python train.py --num_hidden_layers=14 --hidden_size=160 --num_attention_heads=2 --num_key_value_heads=2 --head_dim=64 --intermediate_size=448 --vocab_size=1142 --hidden_act="swiglu" --norm="rmsnorm" --norm_place="pre" --norm_eps=1e-06 --positions="rope" --rope_theta=10000.0 --rope_fraction=1.0 --qk_norm=true --attn_scale=0.125 --bias="none" --tie_word_embeddings=false --parallel_block=false --extras=["some layers without attention", "paired heads", "shifted keys", "an embedding shortcut", "LayerScale", "norms scaled by depth"] --init="trunc" --init_std_qkv=0.0389 --init_std_o=0.0483 --init_std_up=0.0557 --init_std_down=0.0557 --optimizer="muon_hyperball" --learning_rate=0.00506 --beta1=0.95 --weight_decay=0.0 --lr_head=0.00621 --warmup_steps=29 --schedule="wsd" --decay_fraction=1.0 --decay_shape="linear" --final_lr_fraction=0.0 --batch_tokens=[8192, 16384, 32768, 65536] --max_seq_len=512 --doc_mask=true --z_loss=0.001 --train_tokens=150200000 --max_steps=6639 --dataset="wikipedia_en"
Each number is 50 + 10 x the weight over its row's rms, rounded and kept within 0 to 99. Layers, rows and columns count from 0. The size before them is the row's rms in percent of the matrix's.

# gate: layer 7 MLP gate, 448x160, rms 0.0565, rows 127-155, columns 80-159
# up: layer 7 MLP up, 448x160, rms 0.0551, rows 127-154, columns 80-159
# down: layer 7 MLP down (transposed), 448x160, rms 0.0558, rows 127-154, columns 80-159
gate127 094:37 37 64 37 62 58 66 48 43 50 47 44 42 61 48 52 64 52 64 34 52 46 46 55 37 58 43 65 64 32 49 51 44 72 53 62 50 44 52 44 57 52 47 31 55 60 73 36 42 58 52 60 60 52 34 50 33 60 56 58 61 42 56 58 38 58 61 54 47 40 55 43 61 31 50 31 54 58 50 52
up127 103:48 56 60 54 39 49 39 47 52 48 41 76 52 52 57 33 55 50 62 32 54 46 52 47 63 43 36 49 53 49 44 54 51 54 54 52 58 42 64 57 44 57 24 77 49 69 68 25 34 33 40 50 39 56 45 59 63 48 65 62 53 52 58 45 49 57 50 67 58 56 44 48 46 51 52 60 42 54 53 43
down127 098:48 70 64 47 50 47 60 50 57 64 62 45 49 44 42 50 62 54 50 58 54 58 51 47 37 57 45 49 61 49 54 39 42 79 48 39 55 62 46 37 44 49 62 35 53 54 42 37 57 54 54 59 48 58 45 45 50 73 54 62 53 64 48 45 30 40 59 55 59 56 51 32 48 40 53 42 40 52 62 75
gate128 110:43 63 50 60 63 28 47 33 42 37 46 45 47 37 49 62 64 64 61 46 55 52 51 40 53 71 33 31 50 59 48 43 53 54 51 42 52 71 45 42 49 60 65 54 36 42 36 51 41 52 52 54 44 38 54 42 58 58 20 49 54 38 51 59 27 48 40 59 49 61 47 44 49 44 40 49 56 65 46 64
up128 107:49 53 63 45 58 38 58 33 32 49 48 48 56 53 49 53 46 80 36 40 41 49 40 40 54 50 60 54 57 47 64 30 56 49 33 55 56 49 54 63 39 56 44 41 33 52 45 61 35 40 58 65 32 58 50 44 36 47 45 42 58 67 53 51 70 43 60 37 39 62 50 51 36 61 49 45 40 43 49 55
down128 111:44 61 59 27 49 38 48 48 51 49 50 39 37 69 33 39 61 71 57 13 52 59 59 71 61 46 48 31 55 68 48 40 71 45 39 54 44 43 48 40 55 54 44 62 42 41 46 47 56 40 41 36 50 54 53 42 46 47 48 52 45 43 45 60 63 57 52 77 43 54 52 54 38 52 51 46 39 74 46 44
gate129 097:46 55 49 55 36 59 36 51 58 63 42 56 50 51 61 49 42 46 25 53 63 56 37 60 54 36 41 60 40 58 68 57 52 58 47 38 50 54 41 47 31 54 58 50 34 68 52 59 40 43 29 52 39 55 60 44 50 58 52 37 63 62 61 56 48 49 48 36 48 34 49 48 56 49 56 49 40 40 55 57
up129 100:48 59 79 62 48 65 59 53 53 31 71 47 31 49 52 52 41 33 53 62 47 59 41 38 55 45 52 61 49 43 53 51 64 51 31 53 52 42 75 47 54 61 52 38 40 36 51 40 52 40 66 46 65 62 69 62 34 69 41 56 45 40 45 52 44 53 38 59 33 71 59 60 47 46 52 46 59 47 40 47
down129 101:46 51 65 60 50 71 50 64 44 33 45 42 46 33 51 51 49 73 68 59 45 52 29 45 40 41 57 44 46 53 51 49 41 61 46 47 48 51 47 43 63 49 60 41 54 36 45 49 50 39 37 41 59 54 60 51 60 45 30 54 38 44 31 50 61 42 50 48 40 47 47 22 49 52 51 32 47 58 45 60
gate130 089:46 53 51 57 32 43 48 66 46 58 73 42 50 44 23 48 40 63 66 57 52 40 54 42 50 39 48 59 38 37 32 65 53 55 32 54 44 47 46 63 52 63 58 63 49 50 43 66 41 56 57 47 43 49 46 50 51 33 44 29 49 60 50 55 54 48 59 41 69 31 66 51 46 60 49 65 51 46 36 60
up130 087:40 27 58 46 43 57 62 66 59 76 28 50 46 65 76 76 47 49 46 37 37 42 49 59 35 53 52 52 51 43 51 54 39 56 52 39 40 42 47 49 63 53 37 30 54 34 77 46 53 39 60 56 57 36 36 41 54 55 64 60 40 48 55 44 34 42 55 48 43 55 40 45 46 47 49 56 47 53 58 52
down130 092:51 48 32 47 57 51 57 50 61 40 49 56 32 47 60 52 51 54 25 41 47 53 56 35 43 48 54 48 42 62 59 36 50 57 38 53 57 49 56 34 60 47 46 34 54 65 54 56 55 42 33 41 54 45 52 52 63 60 65 56 49 59 69 61 70 53 53 62 51 47 46 59 56 37 58 66 27 58 44 43
gate131 100:29 49 51 28 47 62 56 65 47 49 52 69 50 37 61 60 47 50 55 62 52 36 49 60 47 56 56 50 69 23 63 57 41 30 42 70 47 46 52 49 49 42 60 41 53 49 23 71 53 61 63 43 43 44 47 50 49 50 58 62 54 46 44 63 65 53 66 48 80 48 60 61 39 36 53 43 53 61 35 58
up131 104:52 53 50 51 56 56 53 51 52 52 39 58 36 59 55 44 54 72 37 44 47 61 40 58 52 53 70 42 48 45 51 45 36 61 53 46 37 37 37 56 39 55 37 52 30 19 49 55 41 54 57 57 34 60 28 52 52 40 48 31 67 47 56 28 50 64 56 42 48 47 58 52 58 46 47 43 60 67 67 58
down131 100:63 46 72 50 44 58 64 38 49 34 43 43 50 48 49 32 48 58 67 52 42 76 68 41 50 54 53 52 56 56 28 43 55 52 52 56 61 51 41 77 52 39 37 45 61 57 69 38 47 48 42 58 54 46 38 40 45 60 36 47 43 61 44 39 51 34 64 34 60 52 62 58 70 50 31 50 48 44 70 60
gate132 084:39 35 53 31 44 46 50 57 62 56 57 34 49 73 59 60 41 44 57 62 50 57 53 45 61 63 50 42 57 54 55 67 65 53 44 42 46 31 51 38 49 51 36 48 49 52 48 62 32 44 62 44 54 40 30 42 46 66 52 46 39 55 64 49 53 47 56 55 48 49 47 45 62 55 53 54 59 58 51 60
up132 083:46 31 57 47 53 69 57 52 55 60 52 45 27 60 51 60 34 48 65 43 37 51 44 47 71 77 38 53 44 56 49 50 50 62 47 59 48 43 58 53 52 60 41 54 39 40 57 44 37 62 52 50 48 32 39 44 34 69 52 55 48 42 55 41 42 78 57 51 37 60 57 58 52 64 59 60 50 62 41 41
down132 093:46 46 45 39 57 58 69 63 47 69 40 65 43 63 55 59 52 46 46 48 50 58 45 55 68 49 45 37 71 53 41 59 52 53 57 30 45 57 52 29 50 61 63 47 46 26 55 52 48 62 51 56 51 43 53 53 36 34 62 47 63 47 42 45 44 32 27 61 38 34 62 67 48 68 62 67 49 46 40 44
gate133 099:61 55 44 64 40 24 40 58 40 55 50 51 51 62 44 50 42 51 59 51 33 72 64 47 41 64 33 44 56 59 46 58 60 59 62 51 40 47 49 73 50 46 64 52 43 55 46 38 45 41 38 43 48 67 55 43 48 38 53 51 56 45 63 59 58 51 51 59 56 52 56 61 58 69 48 43 73 58 59 57
up133 102:58 53 54 58 61 55 74 60 57 37 51 53 45 53 46 58 51 55 42 62 54 51 66 29 54 56 41 52 54 64 50 34 39 44 69 48 31 33 53 52 61 53 56 77 43 55 44 46 49 59 33 45 42 54 47 62 57 44 43 65 64 63 46 52 57 45 37 59 53 52 40 63 44 38 63 51 56 24 78 49
down133 098:51 51 41 42 36 39 55 46 56 61 38 64 62 53 50 44 58 50 57 58 59 52 63 41 41 42 58 38 52 49 57 53 57 49 51 51 53 46 52 48 43 53 47 59 54 59 47 57 44 49 42 47 52 59 43 57 47 59 58 68 44 31 65 72 61 38 48 57 43 65 49 45 43 63 48 50 70 64 76 63
gate134 090:74 37 38 47 47 52 43 23 40 38 50 41 42 44 60 39 61 50 48 78 69 51 47 37 69 72 68 49 47 43 52 51 26 61 52 48 57 47 52 40 44 35 58 43 41 42 49 58 61 54 43 51 49 59 53 60 41 59 40 65 52 44 52 40 50 59 68 60 45 38 54 43 46 55 61 32 56 68 47 71
up134 089:43 37 48 38 28 49 62 46 43 52 67 51 56 75 37 65 31 47 42 55 28 47 39 60 41 43 58 47 68 69 37 59 54 61 61 43 42 40 54 49 51 57 29 36 56 53 45 53 47 54 59 29 37 35 37 51 59 55 53 51 44 54 48 45 52 62 47 29 39 41 41 60 61 51 65 42 56 50 56 52
down134 095:55 52 57 39 48 34 57 61 55 53 69 51 58 44 45 55 50 54 40 51 54 60 59 73 47 55 46 42 37 53 41 43 52 48 61 50 51 52 50 46 57 55 20 31 52 54 48 58 43 45 32 19 54 47 54 46 63 54 39 48 49 38 66 52 50 49 41 66 55 40 40 57 44 50 40 59 47 50 39 52
gate135 100:65 65 61 34 51 49 44 44 53 47 38 62 44 66 43 62 49 42 48 70 45 58 37 37 55 65 59 45 60 39 55 68 71 45 69 61 47 60 60 67 48 40 61 49 49 66 58 33 53 57 38 57 51 43 60 60 40 42 44 39 71 58 57 55 47 53 49 53 46 48 55 36 38 56 49 44 58 53 56 51
up135 107:51 58 51 69 46 38 60 53 40 66 48 64 57 55 43 62 60 48 62 39 44 37 40 59 44 46 64 32 58 58 51 36 44 42 54 42 61 41 59 50 65 64 42 50 48 36 46 54 60 58 51 56 34 40 47 43 40 50 60 51 37 15 46 55 63 53 53 53 42 44 43 37 56 41 46 44 48 38 35 56
down135 104:65 46 50 61 56 46 60 47 44 46 55 53 49 50 35 45 51 43 60 51 55 63 56 50 50 46 62 44 61 41 55 45 50 29 52 51 49 49 74 52 58 70 55 65 57 59 51 54 50 46 49 61 58 37 55 34 51 47 58 72 45 44 45 47 57 49 40 51 53 60 57 33 45 47 37 57 55 37 39 62
gate136 092:48 60 42 56 76 53 53 54 44 51 50 62 55 57 68 48 69 62 31 55 55 49 51 55 51 47 59 38 24 55 54 47 63 46 45 62 59 38 59 48 63 71 49 48 50 42 33 47 58 49 60 42 39 31 54 49 70 51 48 53 55 47 40 55 33 49 53 57 49 53 44 65 47 34 49 49 38 60 46 65
up136 098:45 57 46 51 43 50 63 37 38 61 49 41 48 49 33 55 52 64 63 38 57 53 45 57 42 60 52 64 59 58 54 47 57 41 58 58 45 32 58 42 39 52 38 29 40 46 53 52 54 54 60 64 51 37 55 42 40 47 54 56 81 46 54 44 56 44 39 56 49 55 53 47 51 56 56 47 71 44 52 51
down136 098:52 50 56 67 39 47 51 59 62 66 59 45 56 55 44 38 45 31 81 68 37 46 55 48 48 49 61 51 70 61 36 54 52 56 68 53 39 55 58 58 46 29 52 46 52 54 52 53 56 54 36 49 31 53 37 51 39 45 31 35 56 44 36 48 44 59 50 40 58 52 42 57 37 58 50 61 63 42 56 50
gate137 086:40 44 58 79 35 30 47 41 55 51 57 46 57 54 54 54 54 61 67 48 45 50 41 74 63 59 45 56 52 42 74 51 55 55 43 41 47 65 48 55 63 51 42 62 54 49 33 37 47 29 56 42 60 68 54 57 50 53 43 51 56 52 47 55 59 57 48 71 52 48 45 57 40 35 89 63 40 68 50 63
up137 089:58 45 61 56 40 38 54 30 50 45 63 62 55 64 55 39 37 67 64 29 51 52 47 60 57 67 55 56 49 28 60 49 44 54 48 27 46 51 43 50 50 63 43 57 37 48 39 38 42 44 40 47 50 71 51 47 44 42 48 46 67 38 47 47 56 62 46 60 52 45 31 60 59 42 74 67 58 54 45 42
down137 092:42 62 50 39 54 68 43 65 66 59 41 66 27 53 35 54 39 57 47 61 47 56 48 55 53 44 51 62 33 58 37 65 46 42 45 50 43 63 57 43 51 41 65 62 56 35 53 56 49 74 49 55 29 46 58 51 45 59 63 37 55 60 39 48 47 35 41 34 50 52 66 65 43 42 47 38 41 54 58 57
gate138 093:43 57 34 58 73 46 41 80 64 35 45 39 33 55 52 43 58 36 55 45 38 58 55 51 40 45 50 61 46 35 50 48 58 49 52 54 68 51 49 50 63 64 40 43 47 60 49 45 49 46 44 51 61 60 46 40 58 49 42 61 52 43 61 70 38 58 61 55 50 47 45 43 52 57 53 76 64 58 46 46
up138 095:58 52 57 55 70 30 64 53 39 61 62 48 42 43 50 40 55 50 55 45 50 46 48 55 75 32 59 55 60 48 51 38 51 52 31 50 53 62 54 45 36 53 37 40 56 37 45 54 46 63 51 29 44 49 54 35 48 38 63 56 53 56 59 46 67 40 59 36 49 43 48 58 48 45 38 53 46 58 31 45
down138 096:49 53 50 31 80 55 47 43 26 61 60 61 62 56 48 40 52 44 40 57 42 46 46 58 41 34 49 39 52 46 47 39 59 53 35 58 52 78 56 51 69 50 62 53 58 39 54 63 44 69 28 44 37 50 56 34 35 47 35 60 74 47 56 46 47 55 54 43 51 48 59 69 59 41 42 40 52 50 52 37
gate139 107:46 41 45 51 45 52 37 58 45 44 48 48 46 43 57 51 64 58 52 39 55 57 40 42 55 58 36 45 59 38 35 56 48 56 45 42 54 46 52 47 58 53 62 61 47 39 61 35 50 64 45 47 54 57 37 54 45 39 42 51 51 48 58 47 57 54 59 41 63 64 59 46 32 47 36 56 43 30 55 45
up139 099:42 54 50 50 50 68 34 43 43 63 47 51 30 31 49 50 58 45 57 51 73 60 44 33 37 49 54 34 66 40 51 45 51 74 62 43 55 68 40 61 33 68 48 66 47 53 56 61 47 45 55 56 47 47 53 45 46 34 50 59 56 34 60 56 68 60 51 43 64 66 42 69 46 51 59 42 34 53 39 48
down139 104:49 26 40 56 46 51 58 67 58 51 53 51 61 35 52 53 47 53 40 39 57 53 43 44 40 53 33 46 55 46 35 59 56 59 56 52 68 38 46 50 63 49 56 64 60 67 57 42 48 66 47 43 42 71 54 37 41 42 51 61 60 66 64 40 51 55 42 56 46 61 52 43 41 63 53 53 53 20 43 36
gate140 095:56 41 58 33 60 57 57 38 53 31 39 28 50 63 32 44 39 44 61 64 46 45 45 42 50 50 52 44 43 49 56 62 53 59 59 42 57 45 45 51 64 70 39 55 60 55 59 54 58 28 56 41 37 58 72 56 52 46 26 49 44 48 54 63 57 68 47 46 51 39 44 57 43 72 43 44 47 50 62 54
up140 094:61 47 38 35 61 42 50 37 46 51 48 51 54 50 51 53 57 39 44 31 32 45 56 59 42 59 31 44 38 53 49 56 63 51 52 56 61 66 56 51 36 56 44 62 48 41 56 39 32 46 69 49 56 48 56 37 47 50 47 43 42 50 63 50 53 42 73 59 53 45 43 61 44 60 62 64 74 57 51 41
down140 097:55 46 64 51 48 47 52 38 62 58 51 31 47 46 46 67 65 58 51 55 39 42 55 61 29 51 39 44 38 56 53 61 58 50 69 38 76 50 37 65 41 53 40 50 41 55 36 57 40 52 59 43 55 38 51 46 48 37 46 45 45 34 56 52 53 36 41 33 44 40 63 53 45 48 47 61 43 56 41 39
gate141 101:50 40 59 59 52 55 68 55 51 56 41 51 42 55 61 37 59 35 58 45 63 53 49 58 54 47 41 42 33 66 54 67 52 40 69 37 63 56 48 26 42 47 25 55 59 60 39 47 54 47 50 56 45 63 42 58 52 56 51 51 54 49 40 46 40 51 37 51 60 52 45 42 61 44 68 46 47 47 41 71
up141 105:53 50 42 52 57 61 73 51 59 57 46 47 36 50 53 49 41 63 37 43 39 59 33 61 42 59 61 47 31 41 45 53 45 63 54 53 60 66 49 54 75 45 55 41 56 55 42 56 47 48 63 37 60 63 51 52 70 52 27 45 57 52 36 43 47 60 41 35 66 56 47 30 46 54 71 48 39 53 48 56
down141 102:46 69 64 29 69 56 41 37 59 44 48 62 62 59 62 47 74 46 38 57 50 55 65 47 64 54 53 35 47 41 51 53 40 50 48 50 49 59 53 55 50 50 50 43 46 41 63 59 57 46 51 41 65 49 58 37 51 63 59 61 40 71 48 40 57 54 29 62 43 63 55 40 69 46 45 40 48 53 41 46
gate142 094:60 52 54 58 53 53 60 67 45 45 56 55 29 71 42 58 32 52 49 64 67 30 65 61 47 50 54 63 52 48 44 68 48 44 41 42 49 56 53 55 61 54 47 45 48 43 50 42 51 48 61 44 61 56 56 51 40 34 31 64 41 40 43 38 57 66 44 69 36 68 62 49 66 52 42 61 64 39 40 47
up142 098:42 59 51 63 51 51 58 37 64 51 40 48 54 47 64 50 44 68 51 36 43 40 59 43 60 67 35 49 38 60 46 37 34 47 50 53 56 56 32 55 74 39 52 38 42 65 44 37 55 64 48 37 52 49 51 47 67 44 56 56 38 62 57 37 39 55 50 46 43 44 35 68 55 45 63 49 34 45 44 64
down142 099:40 58 46 55 50 50 43 53 48 50 55 36 49 53 55 54 47 54 42 45 59 67 40 39 53 51 34 40 45 40 58 45 54 49 51 38 58 50 64 46 49 48 31 46 45 44 48 65 41 48 43 35 60 47 24 57 47 46 65 68 33 48 53 40 40 48 47 53 37 44 45 48 55 50 47 65 42 47 39 43
gate143 100:74 41 45 66 58 47 49 58 60 57 58 57 57 56 59 52 50 54 64 59 57 52 46 58 57 66 41 36 68 48 51 54 46 56 53 34 44 55 50 38 52 47 67 61 56 60 60 43 53 66 29 48 67 39 39 50 42 60 52 43 61 52 44 54 53 62 44 54 27 39 71 42 61 37 61 61 58 41 32 36
up143 098:47 31 58 59 51 50 48 65 52 70 56 39 59 48 38 54 54 51 39 71 27 49 52 52 49 62 45 50 46 45 51 48 34 64 48 43 38 54 48 49 43 39 45 61 62 49 63 49 33 39 30 34 50 49 35 47 42 66 43 42 51 62 42 34 52 51 52 61 42 56 57 44 44 35 47 41 75 49 48 58
down143 102:49 43 65 36 49 55 47 51 53 60 54 59 54 48 50 43 63 62 50 75 43 56 39 54 49 57 31 28 69 56 50 55 50 55 42 49 43 50 49 36 47 50 39 46 34 42 54 54 34 71 51 26 57 50 52 54 57 48 56 51 42 60 56 52 73 47 48 60 60 39 60 66 55 55 51 57 62 44 64 42
gate144 089:50 49 53 41 39 58 49 59 41 68 48 47 38 53 45 29 48 44 56 58 51 52 55 54 49 43 30 24 41 50 33 44 62 43 38 50 34 50 45 49 41 55 51 68 58 49 34 37 55 44 63 37 47 85 69 43 46 46 56 55 48 56 62 52 45 42 49 58 48 47 50 58 53 31 61 62 61 57 55 57
up144 091:44 31 59 44 52 63 54 49 42 43 43 41 42 39 29 51 59 50 34 44 34 49 59 55 65 42 69 42 41 46 43 28 62 54 45 48 56 68 36 46 59 43 51 61 40 64 53 60 42 37 47 49 66 44 45 57 54 37 33 51 55 63 58 38 40 56 50 53 61 39 42 54 54 54 35 61 45 42 58 63
down144 097:53 43 68 51 44 56 58 50 33 67 43 47 65 58 36 50 43 43 55 54 60 47 43 62 67 48 47 51 64 66 45 42 44 40 50 55 13 55 51 66 37 51 54 38 43 34 49 40 45 34 52 35 53 64 49 56 39 56 55 53 45 53 44 48 54 53 47 69 29 36 51 57 50 37 54 63 48 53 30 34
gate145 102:62 57 47 40 59 33 37 49 49 43 47 71 38 60 46 60 62 57 37 40 39 42 49 51 38 53 67 34 49 47 47 42 52 50 32 49 45 56 70 57 66 46 45 67 52 39 48 46 64 43 47 57 60 54 31 49 34 28 45 67 54 39 43 40 42 47 51 53 64 54 37 63 33 33 44 43 42 43 48 62
up145 104:35 63 42 48 29 50 52 49 36 52 41 42 81 46 42 64 56 34 48 36 51 34 58 54 45 34 52 53 48 52 48 46 40 49 66 41 53 64 58 49 45 32 49 49 62 54 47 52 31 46 53 40 52 58 49 56 39 50 31 46 45 48 66 48 57 48 44 52 37 46 51 50 69 51 42 36 60 50 48 58
down145 101:35 52 64 62 49 36 58 49 49 65 58 49 50 53 46 59 39 44 73 56 61 46 53 53 52 52 47 42 60 31 52 63 67 37 47 57 62 36 52 60 59 56 65 42 71 50 46 57 64 56 43 46 45 72 74 54 54 50 67 54 46 55 46 49 52 28 30 44 44 58 64 55 55 44 52 37 50 56 52 41
gate146 092:66 64 45 39 53 21 45 43 33 48 59 55 59 48 49 41 50 43 59 53 43 69 73 38 71 47 44 48 60 27 50 52 69 59 56 41 55 53 40 38 51 36 69 49 36 44 50 47 50 64 64 61 49 50 48 50 77 55 32 51 40 50 52 51 40 54 51 57 28 63 46 36 46 54 47 57 42 44 51 53
up146 092:71 69 31 50 46 24 53 55 34 41 60 38 67 57 56 45 48 53 65 49 55 52 64 42 46 57 58 59 51 26 70 48 59 43 47 48 51 62 43 44 55 38 57 51 47 51 51 51 53 62 38 37 43 42 61 58 69 44 58 42 39 40 41 42 45 54 48 65 29 69 46 46 40 64 43 57 53 52 51 58
down146 094:41 27 47 57 57 52 47 55 31 57 37 52 69 46 53 71 59 47 47 64 67 54 61 55 57 61 66 55 59 61 34 67 32 55 54 47 47 47 47 57 33 63 52 51 62 48 45 56 43 42 44 52 45 42 50 63 56 48 62 56 51 41 59 52 36 51 33 38 38 32 69 49 40 49 50 38 50 57 55 64
gate147 101:42 68 51 51 46 32 33 43 50 46 40 46 62 44 32 52 44 40 44 45 51 48 56 36 59 53 49 51 59 42 38 52 58 43 32 42 59 49 41 53 73 44 51 53 39 53 46 39 47 55 54 59 52 64 44 68 37 40 48 52 47 46 59 41 70 68 63 58 55 51 40 52 66 75 32 44 43 59 16 54
up147 103:43 62 42 39 56 45 36 49 61 37 38 48 57 45 44 66 36 46 57 56 50 53 57 48 46 51 32 60 54 54 38 47 59 49 42 39 49 52 32 32 55 52 42 32 38 50 44 61 47 42 37 52 36 58 36 63 36 63 43 34 40 49 54 58 44 54 63 57 62 53 61 37 71 67 51 62 71 69 34 52
down147 102:58 55 59 59 42 40 48 51 53 56 33 47 61 42 65 34 54 64 51 42 44 36 79 56 37 58 51 58 63 40 51 63 54 44 45 46 57 23 66 48 52 43 41 42 51 57 29 49 57 46 48 55 40 55 47 44 57 48 41 40 48 71 55 48 48 64 61 48 42 41 51 55 55 49 70 35 65 46 53 40
gate148 099:40 59 44 57 36 35 55 41 35 44 55 67 42 59 59 72 38 50 33 37 35 45 44 55 38 54 55 45 33 50 65 47 53 54 64 41 48 51 56 73 42 40 46 62 35 58 48 44 52 55 37 47 60 49 52 57 45 48 46 59 40 34 50 62 54 35 44 60 63 52 39 53 53 45 62 64 41 44 48 40
up148 101:54 59 68 38 57 49 61 53 55 48 39 49 52 56 36 33 61 56 55 54 52 49 61 60 60 52 55 63 66 52 48 40 42 47 34 58 69 46 46 64 46 32 54 43 42 62 59 40 49 43 38 45 32 39 39 51 64 50 42 52 57 39 57 45 63 51 35 57 60 51 53 30 63 46 47 48 41 38 60 42
down148 102:57 49 54 45 52 62 48 39 61 72 40 50 48 48 35 42 53 55 55 50 48 54 49 64 51 30 64 59 57 45 65 46 45 45 25 60 57 44 45 46 44 53 54 53 54 57 65 40 63 38 71 42 44 41 30 39 58 50 38 71 44 38 39 44 53 46 42 48 52 49 38 47 66 49 47 57 43 58 40 47
gate149 093:58 55 47 49 42 41 53 58 44 41 49 43 51 52 48 57 44 41 45 66 41 47 39 38 61 50 66 49 50 44 30 50 30 33 51 54 42 54 63 63 33 49 72 52 24 47 65 44 47 43 55 55 44 58 64 56 54 49 61 50 68 57 56 50 49 46 46 51 67 52 43 51 62 39 57 54 42 59 60 44
up149 094:56 50 60 50 42 51 37 49 58 62 51 61 22 38 43 60 51 52 46 57 59 39 70 46 58 46 41 66 58 47 40 51 45 70 55 34 49 45 58 46 43 59 33 70 54 50 68 70 59 58 80 49 65 41 49 44 54 19 51 57 59 40 42 43 38 63 55 28 38 21 37 38 56 52 59 55 58 47 48 40
down149 099:50 52 51 55 60 28 42 59 45 49 62 50 35 55 57 57 43 40 47 50 64 52 69 52 49 57 49 66 61 55 52 48 27 60 57 51 42 50 58 54 47 57 71 60 45 65 63 57 39 30 64 38 46 47 73 63 46 46 48 69 59 43 51 49 34 58 61 51 62 66 45 58 53 58 50 60 41 51 52 44
gate150 109:56 51 51 53 47 42 44 51 53 59 46 52 52 64 42 72 49 61 43 54 51 39 51 39 62 36 38 58 52 56 44 78 48 53 49 39 66 59 61 60 64 57 44 49 46 48 57 44 33 40 40 59 60 46 56 65 20 63 59 58 42 32 52 53 52 50 48 38 42 62 56 67 45 49 60 26 45 58 58 57
up150 100:48 43 51 44 45 50 55 38 60 60 53 57 38 62 55 47 41 41 38 57 52 56 46 54 45 48 68 60 44 62 33 47 31 48 59 40 29 75 47 51 72 74 77 39 48 41 61 60 48 67 48 55 56 36 59 56 44 55 54 46 60 47 49 51 41 45 59 21 36 44 59 36 56 43 61 51 41 64 77 34
down150 101:43 49 29 44 62 57 49 53 54 43 35 44 52 39 69 59 63 47 50 51 56 61 51 91 39 56 52 50 64 52 44 41 46 44 57 44 49 83 52 44 52 51 54 41 61 26 45 44 48 56 55 26 44 49 42 46 62 45 63 48 46 51 46 32 60 60 57 48 48 54 63 58 76 64 39 38 41 52 51 44
gate151 090:40 37 50 47 57 62 53 44 48 65 59 41 46 38 39 52 53 67 52 45 57 35 57 47 60 37 47 65 30 55 62 23 68 49 61 44 41 47 53 57 51 56 33 69 65 46 55 39 21 37 55 42 54 51 47 46 49 59 50 49 50 49 61 47 46 44 46 60 42 48 58 57 59 53 53 41 47 56 49 40
up151 094:40 77 51 51 65 58 50 55 39 48 58 53 36 50 45 52 50 49 44 33 57 45 50 38 42 50 54 52 62 40 43 49 60 56 56 41 47 62 34 46 38 73 41 55 64 59 44 71 38 40 50 43 39 72 72 59 39 49 47 65 43 37 38 77 49 39 64 48 53 64 52 44 52 54 50 38 46 37 51 32
down151 098:33 38 59 42 68 56 65 59 46 32 50 45 57 46 41 59 60 57 60 57 51 63 52 69 61 58 40 55 67 63 41 36 52 62 63 48 45 49 51 40 51 35 47 54 33 48 59 57 54 39 45 43 55 63 53 57 49 38 53 59 39 62 44 53 50 56 51 50 53 62 49 50 69 53 41 55 37 49 67 61
gate152 101:40 50 55 34 30 38 50 44 55 56 38 54 52 54 36 51 59 51 45 58 68 56 51 59 58 50 31 33 42 56 44 48 54 56 55 61 60 43 50 53 34 51 50 46 49 43 62 39 45 49 50 48 63 55 30 58 56 64 43 42 27 43 67 48 56 42 70 63 48 41 24 47 58 57 49 73 53 60 39 59
up152 093:56 48 44 36 51 71 62 43 35 49 61 65 44 42 56 51 70 59 34 42 47 49 60 45 36 43 31 62 32 44 51 67 48 50 56 42 59 43 36 45 43 52 50 68 44 57 47 63 42 44 43 47 48 49 50 27 59 36 60 47 43 39 28 48 31 49 52 41 49 43 46 42 49 44 37 35 68 43 55 51
down152 097:50 50 39 48 47 49 57 75 37 54 51 69 44 46 57 50 59 39 37 52 44 53 44 53 70 40 44 46 57 47 35 41 60 65 46 53 52 55 53 40 43 52 50 55 72 67 68 40 43 35 54 35 50 58 37 55 37 61 37 58 40 56 64 57 48 43 49 58 45 56 64 75 49 47 60 28 44 37 52 61
gate153 102:54 27 26 73 51 44 47 52 45 53 33 53 40 36 27 56 56 29 49 54 56 54 56 55 43 48 56 53 56 52 50 75 42 38 53 51 41 61 55 69 54 49 54 46 38 43 47 57 51 61 46 51 40 26 53 54 45 34 61 54 51 48 51 54 41 42 43 50 47 50 62 60 48 61 45 52 61 53 60 58
up153 095:74 31 52 42 50 75 22 57 42 61 47 51 35 77 47 54 45 34 55 57 46 52 44 62 62 50 38 46 53 51 45 52 56 45 47 41 41 55 32 66 45 58 58 40 33 42 47 52 63 61 46 47 51 57 62 41 60 56 38 52 70 47 55 39 61 61 48 67 42 39 49 46 34 47 41 42 50 38 32 48
down153 097:65 58 54 43 27 47 52 59 60 57 58 65 61 37 42 59 48 59 39 45 55 40 43 45 35 42 52 38 55 41 61 38 46 49 48 40 53 33 49 46 58 48 50 57 47 61 64 45 46 46 51 51 62 51 34 28 51 69 55 45 46 53 54 43 46 61 65 59 60 56 39 58 37 47 53 48 50 63 56 54
gate154 103:53 57 54 47 64 72 47 63 53 54 50 51 42 30 57 37 56 59 50 49 53 41 40 50 53 53 48 56 34 61 47 51 42 47 58 47 59 42 71 51 65 49 47 51 41 46 45 69 39 35 58 36 42 42 52 60 62 65 37 22 52 38 52 30 58 58 60 40 55 43 35 38 42 52 69 58 57 61 78 57
up154 103:68 38 49 65 57 23 61 41 29 48 31 63 57 49 43 58 49 51 55 60 63 68 55 42 50 56 55 53 52 44 65 63 56 38 67 37 39 50 59 63 38 63 52 41 52 52 52 69 55 55 50 60 65 40 42 37 39 66 52 62 46 43 48 51 50 50 53 63 61 40 58 56 31 38 31 45 44 22 44 66
down154 107:59 60 63 48 64 59 52 59 61 42 51 58 55 58 52 58 71 39 64 46 65 56 49 56 45 67 44 53 40 64 42 47 66 35 45 35 37 62 36 51 27 64 44 63 57 32 67 51 44 50 50 46 56 40 58 69 39 50 46 39 43 54 49 59 53 49 65 59 32 58 46 43 69 60 28 50 47 25 51 53
gate155 105:51 37 55 74 68 48 44 60 42 61 50 37 67 48 48 45 49 55 40 50 67 48 39 55 52 38 62 51 41 58 47 57 27 45 54 40 49 45 54 36 60 46 39 63 38 51 70 32 65 46 64 43 65 36 55 48 47 61 51 29 62 40 47 47 56 62 45 49 50 62 51 52 58 38 84 43 50 36 49 54